From a checkpoint of a small transformer trained on Wikipedia.
Size: 8 layers, width 128, 2 heads of 64, MLP 512 GELU, vocabulary 6437, 2.42M parameters.
Training: a variant of SOAP for these matrices, 119M tokens, 7270 steps.
Each number is 128 + 32 x the weight over the matrix's rms, rounded and kept within 0 to 255. Layers, rows and columns count from 0.

# layer 3 MLP down (transposed), 512x128, rms 0.112, rows 117-143, columns 0-127
[[118 203  93 160 136 137 119 127  85 135 102  91  82 178 101 114  72 127 151 135 125  91 125 125 136 142 158 143  67 128  85  98  94 136 146 173 143  93 100 100  92 175 151 206 139 149 135 153 167 127  91 121 103 137 104 146  69 147 177 114  82 181 133 117 176 162  91 176 162 109  65 162 175 110  54 132 104  98 141 176 101 151 146 123 130 139 101 123  78 169 137 108 133 147 135 161 153  91 142  85 108 165 176 120  98 139 135  90 164 130 112  82 105 117 154 147 115 142 146 111  98 169 157 142  71 111 164 118]
 [173 113 139 110  91 102 167 106 118 150  91 155 141 123 129 146  86 148 175 141 110  78 152  89 172 118 164  77 153 178  86 139 190 128 186  90 173  52 117 142 157  90  94 109 121 135 103  75 107 146 147  93 144  87 105 151  55 121 137 127 133 145 169  97 109 135  90 136 128 144 120 138  81 103 130 139 183 105 100 115 137 127 165 142  88 175 155 147 113 134 155 134 122 140 143 112 154 100  77 168 114 135 105 110  80  98  96  65 157  85 123 177 118 118 155  68  94 184 148  66 126 121 138  97 133 114 136 115]
 [124 140 144  95 172 114 127 119 143 198 151 131 100 134  72 158 163 114 160 141 105 135 137 108 132  68 130  85 122  82 110 134 105 127 139 148 155 124  76  68 106  51 136  60 116 102  84 102 146 118 116  86 123 102 113 137 151 149 103 154 164 165 120 187 117 179 113 127 133 150  45  75  95 128  96  94 130  81 125 141 154 133 154 157 139 161 157 231 113 118 169 169 113 121 144  86  81  95  55  86  76 161 116 134 171 130 147 107 163 156 173 124 110 199 169  64 159  62 139 118 131 123  81 104 134 126 156 124]
 [167  97 142 138 123 137  88 147 149 108  88 180 198 113 133  76 118 121 160 179 139 169 146 137  78 123 182 182 119 142 141 132 156 184 132 200 117 104 126  61 141 200 166 163 143 219 132 122 119 127 149  78 147 121 125 179  83 158 132  92 118  98 182 116 119 119 188 140 172  61 165 100  67 112 120 124 116 101  87 177 102 112 122  95 112  42 130 175  99  67 123 116 125 116  74 153 164 109 146 152  55  91 207 116 122 127 121  73  97 122  96 109 163 125 175 147 135 178 111 112 130 127 137 127 178  59  90 171]
 [140 147 113 196 106  93 141 110 126 122 155  86 121 113 164 115 145 114 108 128 107 134 128 117 107 136 137 147 147 139 114 150 165  86  92 154 129 151 111 128 133 103 161 114 137 111 157 128 126 167 106  93  79 108 148  96 111 139  90 118 192 145 162 122  60 136 112  91 142 139 126 113  92 138  96 119 186  66 114 104 171 115 107 127 121 113  89 155 128 115 144 150  82 149 117 147 101  94 133 154 146 143 115 159 125  98 138 135  83 121 131 159 148 134  91 182 106  91 116  84 153 166  94 146 126 159 108  97]
 [121 181 139 162 156 157 130 193 151 148  86 117 148  98 176 138  72 102 172 137 124 115  92 168 134 125 155 100  76 122 152 133  89 146 153 101 124 103 127  86 150 145 132 163 109  91  81 128  96  99 166 123 124 110 125 149 204 144 133 155 139 115  29 164 163 141  70 125 155 179  89 110 107 135 104  96 122  96 146 132  80 110 144 176  90 139  80 172 124 173 173 161 136 161 146 149 114 150 138  94  93  75 168 132 152 125 122 149 109 156 171 104 115  96 128 132 159 133 136 119 115 147 120 133 101 102 160 109]
 [120 166 143 136  81 117  90  99  70  97  70 154  91 126 141 169 114 107  65 123  94 166 208 177 122  73 190 144 146 101 145 120  89 137 115 137 123  92 109 113 118 111 106 132 169 119 149 187 115 165 150  99  48 187 170  88 135  65  93  87 148 148 191 145 127 104 155  12  92 160 142 157 216 160 113 133 128 152 107 114 144 120 190 120 169 151 102 187 107  66 133 171 132  69  57 123 150 149 102 179  86 111 124 121  66  93 119  90 134  93 118 129 122 112  87 132 110 174  70 150 146 151 141 161  97 169  78 145]
 [100 178 147 151 129 123 113 107 109 146  71 116 164 140 146 128 159 117 146  91  58 142  84 186  95 132 122 116 137 102 124 147 118 170 170  96 103 106 131 148  88  84 136 126 142 126  99 133 103  99 128 100 150  68 137 129 164 105 105 186 124 119 157  58 137 127 133 142 148 124  98 107 142 146 123 165 128  81 121  98 178 112 145 190  97 166 113 168 123 161 128 108 179 112 185 127 135 149 119 125  98 103 133 157 127 158 113 124 130 204  92 114 120 103 121 180 119 121  85  95 129 153 141  88  80 146  97 162]
 [160 165 129 162 145 107 142  49 186 104 116 198 117 123 113 137  96 110  98 112 112 149 123 161  64 125 133  93  91 134 139 161 108  50 173 140  95  69  94 122 200  77  26 134 149  99 143 187 151 177  74 109 122 121 103 151  98  88  88  78 142  84 153 233 165  85  74 106 144 129 117 150 164 141 175  97  80 152 109 187 115 148 131 167 186 102  90 169 117 164 182 116 147 154 156 135 177 176 141 174 133  96 157  88 148 109 135 131 237 129 167 146 183  97 156 154 135 103 109 130  56 202  89 170 119 154 135 121]
 [169 102 132  97 154 144 135 107 133 193 148 147  98  96 119 175  78 137 166 142 189 141  79 150 147 155  79 122 105  93 138 107 137 143  85  83 134 172 101 171  83  60 136  84 129 112 123 114 128  97 149 152 159 148 140 112  71 173 126  77 106 129  88 153 160 113 162 171 157 171 107 132 161 125 117 165  99 176 130 124 122 136 163 145 120 151  58 115 143 121 109  98 181  89 162 140 135 166 188 113 132 134 105 140 191 107 215 138 107  80 106 169 137 133 138 160 145 111 138 154 142 119 151  42 122 139 147  36]
 [165 179 113 102 153 109 114 120 109 152  90 156 155  91 122  82 120 170 147 140  99 108 106 111 134 142  76 157 131  89 103 175 137 135 140 124 108 156 136 173 110 122 201 126 124 125  98 140 198  97 108 178 139 150 108  96 161 135 154 143 151 173 112 137  98 143 115 101 186 124  83  44  86 110 105 122 134 123 131 111 174 138 144  85 111 140 146 100 195 133  75 143 178  98 129 136 135 172 116  93  84 108 116 194 156  95 138 109 134 166  61 127 108  81 128  63 150 116  89 159 102 152 154 123  78  46 158 131]
 [200 159 169 114  92  96  89 100  86 136 151 101 181  84 133  86  78  30 142 160 152 163 177  98 103 148  96  80 145 147 161  85 121  93 127 118 160 140 112 132 136 124 148 150 113 117 112  89 150 153  71 127 146  77 127 163 129  94  76 158 161 158 115  98 163 171 145 125 186 144 125 114 122 117  69 151 134 114 125 114 145 101 137  76 152 141 160  51 105 155  95 137  98 160 100  69 184 122 186  97 106 113 167 154 151 107 131  87  61 156  88  65 163 114  99  69 105  83 202 143 169 111 135 111 186 142 134 181]
 [163 132 137 125 111 142 160 139  63 147 105 182  99 151 144 116  98 170 139 142 170 107 138 105 160 131 119 144 129 140 165 158  57 141 147 154 128 140 155 157 119 103 186  82 133 117 124 130 168  98 174 142  86 155 122  96 176 146 153 113 154 121 103 141 126 156 115 197 117 136 120 121  69 147  65  86 137  95 138  81 124  82 169 143 119 113  81 160 136 114 143 118 137  88 170 129  90 119 112 121 105 142 184 160 112 119  92 137 126 173 137 150 130  99 140  78 135 154 135 134 104 157 136 142 112 114 136 140]
 [175  77 160 109 184 117 177 132 121 109 166 128  57 131 159  86 136 133 109  91  97  75 173 131  70 145 150 153 139 157  83  84 101 129 188 143 110  34  98 118  79 134 135 144 134 145 113 131 177  81  96 104  95 141 133 137 141 139 151  88 136 111 135 125 117  63 129 169 108 103 107 119 132  95 131 148 114 119 122 164 188 123 118  99 143 122 133 144 135 166  83 116 100 185 180 141 114 133 161 139 114  95 136 133 131 130  82 149 148 123 144 133 102  83  94 120 152  83 113 145  78 114 116 126 118 126  62 152]
 [137 163  48 143 167 139  69 100 143 150 110 114 170  93 136 185  84 100 156 152 102 120  91 152 119 148 133 135 124 154 127 135 104 126 152 127 114 140 110  98 132 146 161 148 176 120 114 139 156 110 146 130 109 103 137 147 180 100 125 124 169 103  96 153 177 132 145 151 151 151 117 128 126 117 128 137 106 139 131 134  73  57 140 109  96 141 100  93 152 158  99  95 123 139 110 106 150 112 121  98  86 114 163 124 106 126 124  88 110 183 129 104 147 125 123 156 156  41 155 161  96 155 124 140 126 149 171 110]
 [134 118 113 114 167  82 112 159 158 131 100 125 135 174 159 188 168 144 106  87  50 114 179 126 140  97 117 128  56 146 108  90 112 126 138 124 123  96 129  99 145 198  95 124 105 117 126 164 146 141 108 143 164 118 131 141 138 126  88 103  89 152  90 157 136 117 147 142  85  92 132 172  93 101 102 141 127 138 126 114 149 164 146 126 151 115 133 114 116 115 125 119 149 118 159 132 135 167  53 106 115 175 144 111 158 140  82  88 128 109  88 112 127 132  97 111 117 176 180 118 159 182 112  79 135  90 110 147]
 [176 121 185 146 183 155 108 176 122 136 132 121 183 102 132 157 133 123 141 144  50 136 172 140  74 153 130  82 105 124 195  56 166 132  63 118 141  84  42 112 124 125  82  96 127 156 115 121 102 133 203 106 150 129  49 130 114 199  89 133 142 159 112  83 131 128 147 112 154  96  85 137 147 176 163 155  77  86 110 184 137 124 137  81  98  94 136 133 119 139  91  51 161  76 123 123 126 120 143 134  94  96 108 143 133 137 159 189 112  90 129 162 195 177 110  26 135  90  91  79 108 129  92 130 104 157 135  96]
 [107 174 123 139 117 127 117 108 136 144  89 117 246  77  75 130 107 135 108 156  71 138 105 131 150 129 156 120 139  92  74 117  80 151 134  96 116 129 121 109  79 109 129  89 127 140 117 168 167 157 159 126 134 164 124 156 126 118 135 135 132 159 124 173 153 143  99 104  90 163 128 110 116 167  83 131 116  77 121 102 146 125 161 151 122 148 139 108 114 123  76 146 189 157 129  57 105 115 115  96 111  58 101 113 118 120 120  97  68 159 113 203 116 117 132 130 165  99 168 140 127 148  98 102  94 106 142 122]
 [166 183 120 112 169 116 115 146 107 130 131 144 184  50 134 138 136  83 141 142 148 111 137 149 131 148 147 116 108 130  99 147 115  77 143 136 111 125 131  73 136 104 126  90 112 142 139 109 147 143  76 130 148 101 109 173 167  96 132 167 138  87 116 175 145 140 100 133 165 135  69 111  80 123 119  76 101 130 120  98 115  90 115 130  79 175 132 131 133 128 100  91 104 118 123 127  97 139 144 102 120  81 109 133 158 159 196  87 148 128 173 150 129 125 101  60 141 113 144 124 100  97 108 130  73 106 128 112]
 [135 147 150 145 141  70  18  97 110 151 159  81 107 176 101 203 175 109 115  80  81 122 161 142 162  89 138 155 163 141 100 181 171 173 141 129  96 168 165 184 153 156  89  85 151 111 138 154 158  75 162 151 147 155 148 143  81  97 105  72 112 135 137 130 156 128 129  97  95  92 117 131  88  90 114 161  98  92 122 120 177 151 176 110 105 125 117 133 147 128 162 110 166 147 125 104 158 148 161 106 121 156 108 157  96 123 140  85 114 222 107 146 129 111 118 100 141 120  89 158 104 126 138 175 130 125 135  89]
 [142 127  97 173 132 196  73 144 140 165  71  45 188 150 152 168 144  99 118 160 140  89 167 107 113 167  94 130 163 146  96 122 140 109 136 156 129 178 108 109 115 126 109 187  93 107 174 120 135 111 151  85 137 110 157 126 171  69  82 109 169 120  85 126 147 177 134 172 105 155  92 164 115 137 128 148 113 106 177 142 102  67 137  93 107 109 115 127  84 155 108 135  69 124 101 110 135  99 134 146  96 123  69 140 111 158 116 158 149 158 159 106 137 135 141 133 131 110 131  85  71 127 111 115 103 143  83 104]
 [ 91 166 127 148 119 135  92 141 112 135  27 155 255 133 137 161 138 148 144  87  93 113 115 118 152 149 161 128 111 107 119 113  94 188 129 106  81 141 168  94 183 126 201 120 133 123 162 113 151 159 145 115 136 140 138 179 153  89 115 137  86 163  82 164 151 114 144 125 142 103 188 127 155 196 174 104 146 115 144  66  65 139 131 122 115 153 114 123 139 114 101 134 136 155 135  70 100 114  53 204 146  96 141 125 165  91 132 133  69 136  99  57 138 151 175  86 112 114 139 128 100  83 141 160 120 102 166 157]
 [175 150 126 112 103 133 118 114 124 101 163 179 188 106  84 122 134 181  77 164 101 130 151 102 142  93 105 137  56 100 130 168 119 139 153 128 178 194 150 102 156  98  52  68 120 144  73 107 134 102 103 159  90 117 127 141 160  93 141 147 127 172 110 151  71 141 117 145 119 109 127 111 132 152 102 116  41 148  95 125 110 103 185 104  69 143 100 114  89 115  70  97 125 125  59 148 150 179  51  80  95 124  78 127 119 129 172 131 154 130  73 129 152  81  87  74 225 163 109 107 132  92 141 139  94  76 156  91]
 [111 109 122 181  89  90 121 132 190 117 118 167 115 121 140 166 130 156  72 122  80 136 234 150  58 178 117 130  90  96  89  98 120   7 114 125 126 148 142 174 174  65 121 188 147 104 178  85 151 145 153  76 174 134 101 131 147 137 201 129 220  77  81  67 139 108 201 122 110 126 123 169  73 116  89 156 179 145 169 157  99 109 158 199  87  90 105  19 141 151 118 126  87 164  81  81  43 111 108 170 176 124 122 212 115 122 141 195 100 146  98  93 143  58 176 137 138  81 167 195  51 151  75 110 131 119 120  92]
 [139 101 110 121 138 126  93  92 122 111 102 106 182  76 102 114 102 123 137 135 135 119 157  99  99 108  62  79 103 102 140 113 109  97 110 114 107 176 122 118  59 129 116  98 133 111 173 146  86 116 105 102  79 152  92 126 186 132  93 139 135  92  73  66 141 140 129  88 170  90 115 106 117 167 121 118 142 145 136 142  70 172 149 141 101 131  76 170 170 106 122 129 140 115 147 162 143 131 164 140 155 113 109 141 181 138  94 104 136 155 137  90 127 159 112 142 123 122 133 212 147 135 123 129 123 118  84  86]
 [154  77 133  95 135 133 160 142 123  93 114 155 203  79 120 114 139 143 128 146 113 155 125 117 142  97 100 141 130 161 112  87  93 148 102 131 174 124 133 171 110 129 114  59  79 136  96 137  43 113 178 138 107 114 125 135 119 208  99 166 133 115 139  97  91 100 147  91 138 119 181  81 141  81 135 183 160 177 161 141 128 105 181 147 110 111 106 146 151 208 127 143 119 125 122 159 151  28 142 113  77 114 128 143 133 180 136  86  34 141 135 124 101 180 125  86 135 158 147 126  76 107 105  53 150  86 147 165]
 [ 71 131 130 110 129 163 130 119  98 165  95 107 137 149 115 115 127 118 160 155 136 116  92 159 116 104 119 158 151  95  61 109 152 110 113 133 135 107  85 147 141 142 127 115  96  85 117 130 133  71  98 104 148 105 147 178 114 116 133 104 117 141 101 104  63 110 135 143  92 115 133 149 141  75 109 169  66 113 177 143 130 152 154 159 154  92  85  91  94 105 127 160  61 123 129 124 135 116  97 127 119 148 166  88 130  67  59 102 141  66  76 125  97 114 146 146 126 149 114 105 135 172 120  47 112 167 114 150]]
# layer 3 MLP up, 512x128, rms 0.143, rows 118-144, columns 0-127
[[156  76 107 130  98 107 197 120  84 188  93 135 111  95 114 147 187 169 134  72 166 161 180  89 126 171  70 172  95  96 176 137  98 122 155 122 210 129 113 101 125 139 118 133 120 106 134 177 100  89  86  81 159 108  65 102 143 167 119 115 131 171 168 217  61 137 163 189  52 118 139  77 167  79 139 124 126  95 111  72 148  89 154 186 111 209 176  53  96 115 103  63 113 104 119 143 117 127 175 190  90 142 155 123 157 112 124 153  73 152 110  76  98 143  97 127  80 153  62  79  73 110 145 164 133 155 123 224]
 [113  72 160 101 120  96 154 155 121 139 144 132 136 180 154 170 119 111  65 104 132  77 108 145 107 136 108  88 141 129 126 146 112 121 167 140 106  91 109  48 124 135  89 139 118 119 133 162 129 147 103 119  96 163 150 114 121 162 143 145 124 105  87 107 137 113 164  80 123  94 141  72 179 149 166  96 121 132 151 161 118 114  95 106 127 134 123 107 144 133 152 105 103 204 135 158 145 114 177 151 136 156 109 145 158 113 133 134 185  80 131  92 131 141 142 147 134 123  91 158  95 111  95 196 117 155 142 127]
 [119  96 129 171 147 158 167  85 164  93 131 129 172  97 103 121 187 109 147 118 175  70 179 110 148 119 163  98 217 128 131  93 117 151 169 114 102  90 143 204  66 119 109 180  50 111 146 156 148 150 177 122  55  51  88 146 218  81 130  99 162 154  78 119  75  73  96 156  78 119  83 109 144 158 130 133 112 201 125 132  95 143  88 137  97 125 170 127 142 130 173 158  98 120 171 118 127  92  97  92 132 159 139 106 125 156 146 115 104  58 141 148 116 163 142 104  72 176 132 110  87 129 210  86 143 139 198 101]
 [ 73  76  64 113 136 158 141 147 131 129 133 108 128 113 148 150 143 118 131  98 124 102 104 119 116 103 173 129  92  93 138 135 154 122 139 150 165 176  85 115 129 131 117 159 139 121 151  85 117 104 131 118 169 122 134  91 151 124 123 133 129 109 116 160 137 121 146 158 176 104 140 126 142 133 127 125 114 130 137 111 122 130 137  80 134 140 159  94 155 112 169 114 118 156 133 133 128 117 110 111 138 156  99  68 166 108  88 129  86 116 176 167 117 136 150  71 115 101 160 109 159 138  91 110 182 155 132 181]
 [ 74 114 148 148 167  84 156 110 134 119 144 148 156 191  79 138 122 133 110 123  86 127 130 148 100 127 101  92 142 136 172  75 121  93 114 146 107 124 160 130  63 140 131 127 134 153 115 100 160 139 127 141 121 159 148 126 138 147 111 145 100 182 179 169  84 102 183 156 122 125  91 156 136 146 126 133 137 187 114 107 129 156 133 121 131 101 144  77 149  72  98 107 121 120 123  82 155 115 111 129 149 140 153 104 165 108 156 138  97  90 104 153 108 153 168 129 145 152 146  96 140 126 144 137 117 154  54 103]
 [134 156 129 119 154 115 169 110 151 146 188 108  73 120 137  79  84 114 133 148  82 105 116 120 161 130 153 125 103 118  78 126 123 154 172 144 121  50 205 113  96 142 141 114 181 158  98 105 147  93 155 106 159 160 128 120  96 114  99 214 136 114 121 135 142 155 131 106 108 106 154 120  42 132 121 119 161 110 175 219 152  55  82 129  67  96 138 141 144  91 126 119 164 177 197 180 170  69 192 115 176 178  88 142  77 191 130 127 148  91 123 132 163 127 179 137 121 150 111  66 108 103 161 122 137  99 160  97]
 [139 187 125 138 120 144  98 156 163 134 161 109 110 134 161  94  78 138  91 122 100  98 111 172 111 106  99 117 106 136 106  57 148 132 121 118 155 142  87  92 163 175 126 121  94  94 139 112 109 124  77 181 131 130 111 162 145 150  99 118 168 142 167 121 167 144 173 121 156 161 187  99 131  73 146 127 121 185 104 136 159 147 133 136 125 149 137 154 148 147 130 141 100 165 107 117 138  87 166 134 100 179 152 113 105 158  71  89 112 104 154 155 185 135 117 154  92  74  54 123 123 177 105 132 142 192 104  92]
 [107  91  95 154 112  98 125 126 187 115  95 165 138 138 162 170 123 101 109 176  89 102 102 150 160 102 156  91 146 139 107  81 142  64 119 144  92 120 115 110  91 114  81 111 123 140 129  53 166 148 118 125  79 151 193 164 175 142 141 166 118 205 147 190 144 129  93 155 102 161  53 147 105 102 151 117 206 161  30  70 131 175  70 167 133  66 221 148 132 108 107 100 101 138 131  91  83 146 141 152 105  93 140  73 132  95 100 127 115 151 122 188 102 144 138 151 137 169  86 109  85 107 151 145 109 154  82 100]
 [149 131 175  99  83 116 152 110  77  88 160 103 163  95 130 103 112 118 163 158 125  89 141 162 103 112  95 141 112 178 136 125 108 106 122 126  91 134  76 155  76  95  84  97 162 201 161  73 117 112 177 140 171 143 136 155  87 159 129 124 119 140 189 113  86 192 142 194 146 119  57 167 136 125 113 100 238 163 165 130  80 143 121  64 102 163 126 107 155 131 100 111  92 135  83 126 208  78 142 136 124 167 142 127 124 135 110 127 158 126 116 175 204  91 211 131 126 204  94 118 120 110 153 132 169 129 116 183]
 [122 169 129 166  89  86 148 101 195 159 139  63 171 144  80 138 185 139  84 110 118 109 116 187 120 114 120 113 102  60  69  91 116 119  94 170 104 150  97 105 146 139  98  96  62 116  82 107 152 167 171  66 151  95 146  99 148 142  91 153 143 165 148 117 125  93 143 102  80 109 141 167 146 165 211 141  84 132 100 158 166 132  96 103 114 133 124 148 125 166 147 101 125 146 121 137 149  95 118  89 100 121 105  98 130 118  92 139 126 122 167 169 129 161  71 152  92 134 150 140 183 124  99 157 146 138  90  76]
 [ 63 100 136 145 168 181 153 128 120 157 144 115  77 134 146 197  78 109 138 138 172 132 160 124 155 141 103 179  94  93 130  83  99  82 169 187  95 143  74 140 156  99  60 115 150 120 112  99 142 149 123 152 168 145 103 113 113 169 171 147 122 162 163  98  67 138 139 148  47 166 133  79 169 177 103 178  75  93  68 147 154 142 124 151 164  98 141 103 152  92  97  92 105 159 154 173  90  97  76 143 144 134 151 154  85 127 118 172  89 116  90  73 176 110  49  97 115 147 120  93 144 155 142 129 144 126  83 142]
 [114  69 129  92 112 107 124 153 215 127 176 104 165 121  79 144  84 114 140 116 134 112 102 127  66  80 160 148 150 159 127 171 127  79 114 186 110 118  96 143 176 130 119 129 112 155 159 109 105 133 106 138  83 142 143 121 152 169 114 134 107 130 131  79 126  63 118  99  81 129 101 180 113  68 164  90 144 130 153  92 173 180 127 164 149 119 112  99 142 152 103 113  71 107  88 169 129 107 178  88 220 127 102 164 126  79 190 114 167  68 174 110 119 179  84 155 145 142 124 163 151 102 108 109 121 133  95 150]
 [ 97 157 106 114  46 140 131 161 142 128 125 180 154 107 130 124 156 107  88  90 132 105 150  71 112 135 113 129 111 124 125  67 105 121 184  96 157 163 143 166 122 158 158 103  82 140 136 110  71 150  74 150 148 143 128 130 100 136  89  99 142 147 138 111 153 189 142 126  95 112 171 107 131 129 111 117 110  82 208 124  83 134 160 167 107  75 144 138 167 147 137 159 139  87 159 134 139 149 104 101  96 107 191  77 223 132 166 162 112 101  91 159 103  74 152 126 150  72 126 116  67  75 109  99 115 236 108  86]
 [ 94 122 150 104 140 111 196 152 102  78 126 155 110 139 124 117 107 156  99 143 130 115 144  95  82 115  68 114 151  95 161 113 112 108 120  89 130 128 165 151 139 109 168 130 178 136 137 139 145  42 117  95 150 106 153 121 100 167 151 124  65 117 127 117 103  83 113 100 157 123  82 173 167  84 148 129 140 150 128 102 142 114 124 184 139 127 186 125 102 149 137 151 112 129 164  93 181 108 136 123 154 132 119 131 168 131 124 139 133 126  67 114 171 130 151 105 118 133  89 103 156 167 132 157 158 148 101 150]
 [142 189  98 147 112 141 162  69  99  87 120 120  97 127  93  80  98 102 126  95 154 172  50 110  83 166 165 162 126 161 149 166  92 144  92 127 143 117 132 128 108 101 140 109 120 155 101 134 163  75 144 148 106 108 155 121 144 135 140  87 164 114 103 150 138 156  97 136 136 162 143  89 167 124 171 141 146 126  76 133 135 108 161  85 115 121  81 147 114 114 200 128 133  91 120 114 190 110 128  84 137  85 151 149 143 120 140 143 191 127 136 169 144 148  97 157 131 141 116 118 134  96 105 135 104 139 120 101]
 [137 145 194  86 143 116  95 126 155 183 161 106 130  98 196 149  85 172 132  75 182 155 101 159 157 156 129 121 157 164 158 110 189  58 132 108  89 120 155 102 132 168 108 117 176 116 117 107 100 123 141 120 167 106 126  84  80 188 226 137 116  55 143  67 120  96 121 120 145 121 128 182 116 133 161 194  76 129  69 180  83 167 116 106 104  86 106 159 149 104  84 126 190 159 103 122 157 129 126 122 110 104 105 148 135 119 130  83 130  95 119 174  98  92  84 159 149 146 133 152 103 124 183 117  99 144 108 108]
 [174 132 124 118 146 198 155 126 158 128 104  99 199  80 129 102 125 148 126  75 141 120  99 117 118 123 106 148 116 195  95 153 138 126 129 136 121 112 137 138 153 103 117 134 129 117 157 163  85 127 151 145 129 177 163  92 139 124 162 113 109  97 147  79 152 131 111 130 113  79 128 189 134 174 158  84  72 128 130 112 114 115 119  51 126 139 121 129 112 147 104 135  82 186  92 112 171 128 166 121 134 164 142  93 130 151 110 116  98  94 180 120 138 135 106 136 143 135 119 134 156 137 124 125 124 115 101 145]
 [132 118 150 127 140  84  69 138 130 164 142 138 135 148 105 158 120 149 117  80  97  70 134 112 138  74 109 117 165 108 168 149 112 122 127  86 149 175 136 122 155 141 123  89 141 157 113  98 142 119 116  87  99 190 130 146 167  97 125 110 112 102 163 109 131 135 182 180  95 117 141 139 185 118 131 120 143 130 158 173  95 146 118 139 105 116 155 154  97 145  97 160 186 119  76  67 107  98 142 106 104  88 118 138 153  94  86 128 143  91 168 113  54 122 131 120 127 161 111 131 133  72 124 167 162 155 123 151]
 [ 62 206  90 101 102  80 204 100  69 153 136 190 114 115 109 146 105 111 121 193 128 182 153 171 118 151  83 122 178 180 129 101  54 107 145  78  88 121 141 152 156 107 108 112 135 111 144 147 199 122 118 124 157 144  95 170 105 159 126 165  97 145 150 156 119 106 182 107 113 120 131  72  83 186 155 105 127 159 131 163 137 108 119 191 140 149 114 120 118 129 149  95 181 136 130 139 141 152  93 127 126 155 101 112 101  98 124 152 112  72 135 123 160 129 156  95 136 113 160 111 183 166  68  64  83 171 110 125]
 [149 168 171 108 103 127 148 123 118 172 112 167 162 114 218 134 143 129  88  85 131 134 139  98 170 118 103 168 116 128 151 102 140 138 114 171 133  99 114 104 118 135 106 142 121 144 102 116 157 158 107 174 135 130 136  90  79  96 191 138  93 128 110 148 152  93 133  49 155 130 140 190 118  69 133 115 114 160 164 132 111  85 126 161 185  67 107 159 133 161 128 194 148 138 106 167 110 102  22  92  96 154 134 103 169 124 140 140 142 114 130  98  93 125 127 114 173 148 176 141 164 104 125 209 139  87 120  99]
 [143 124 156 124 145 172 108 127  46 108 109 116 147 112 173 120 104 121 147 130 133  88  56 129 139 119  78 131 139 148 151 144 139 150 120 120 106 171 115 159 154 137  78 188 103 146 117 105 165 126 171 126 131 144 152 184 135 115 135 156 131 152 178 144 161  73  98 140 134 122 143 147 176 166 117 144 148 165 107 171 196 127 110 111 125 149 196 135 116 118 109 107 111 141 110 153 147 137 112  74 124 138 125  70 137 147 137 137 114  93  66 142  70 128 196 167  77 117 130  93 140 145 157 179 175 145 115  83]
 [101 106 123 102 145 135 130 133 115 143 137 162 102 118 205 164 173 117  60  92 180 161 196  85 169 144 132  87 105  93 129 105 126 183 157 124 143 110 103 155 134 159  94 114  95 169 167 139 110 143 111 151 123 122 164 161 167  95 116 129 121 120 168 126 105  83 147  99 125 141 144 191 145 133 114 135 111 106 123 158 121 184  74 131  59 140 159 123 127 110 171 114 120 163  63 129 108 138 136  81 104 158 156 131 169 129 158 124 151 134  53 132 107 109 192 110  98 128 120 152 133 103  78 162 127 193 100 152]
 [114  70 150  99 149  82 123 145 118  92  86 106 109 142  90 160 100 110 126 177 129  51 155 156 124 188  72 129 218 190 132 106 124  96 182  90 154  93 158 151 141 228 122 118 146  77 130 111 119 174 165 123  78 213 140 148 117 129 138  89 164 104 177 106  86 132 104 120  34 140 144  97 140 168 158  71 121 109 151  89 160  76 140 162 170 106  89  91 110  90 173  91  77 154  88 150  97 124 130 141 219 123  95 161  97 176 116 107 109 140  86  75 181  83 101 143  96 133 120 105 189  56 116 170 129 107 138 160]
 [121  82  97 111 131 150 152 179 111 150 168 193 164 176 122  82 138 149 166 118 114 146 128 141  82 120 139 110 188 159 129 135 145 159  98 162 111 151 102  51 106 125 144  96  70 133  54 101  99 138 167 210 180 199 112 114 156 147 122  94  70 126 200 163 100 137 151  99 155  95 178 141 184 104 130 118 172 156 103 107 157 130 175 101  33 152  94  82 117 132 129 119 112 138 158 153 163 151 119 131 102 129 133  76 104 106 150 116  86 100 138 170 144 132 108 153 130  72  86  64 156 156 136 164 130 110 120 116]
 [ 80 155 168 124 162 169 152 150 138 180 168 167 109 140  99 149 150  96 115  86 122  94 120 121  81 167 105 131 101 146 133 131 175 144 146 119 185 119 126  94 112 137  54 102 118 106 149 128 132 131 122 134 106 147 111  64 135 157 132 125 136 121 122 127 120  91 110 108 114 125 116  54 169 138 128 119 119  84 141 177 120 116  99 141 181 138 124  91 152  58 146 117  90 162 109 148 137 120 161 113 126 139 126 126 131 115 149 139 104  56 109 112 156 108 146 156 143 130  93 106 174 141 157 147 153 117 163 128]
 [148 164 140 124  80 135 162 146  98  83  71 167 169 150 179 100 133  86 127 112  97 148  55 121  93 181  99 166  87 134 156 159 195  98 141 136 164 107 193 141 131 124  85  99  97 120 136 122 135 172  84 150 122 114 115 107 148  91 127 115 153 163 113 134 120 171  90  76 188 107 117 130 167 158 170 129 137 101 121 130 126 113 118 141 114 124  86 160 148 127  68 136 154 167 162 115 131 102 158 177 148 145 140 155 123  73 121 104 162 116 138  87  93 106 129 153 152 123 122 116 112 126 122 124 139 133 128 128]
 [126  94 122  97  91 118 120 110 161 168 118 143 183 167 154 135 157 111 155 189 109 127 176 106 196 190 152 107  81 167  82 122 113 106 102 110  72 101 163  58 103 107 146 143 191  85 117  90  75 196 113 137 147 198 174 212 142 169 155 135 160 207 169 141 125 119  96 131  64 100 116 177  54 135 116 141 170 130 118 101  92 121  96 164 127  58  68  37 152  84 101 140 110 171 133 115 101  96 149 117 182 104 145  97  84 151 133 103 171 129 148 176  79 182  89 111  67 169  69 150  93 120 139 120 126 112 139 132]]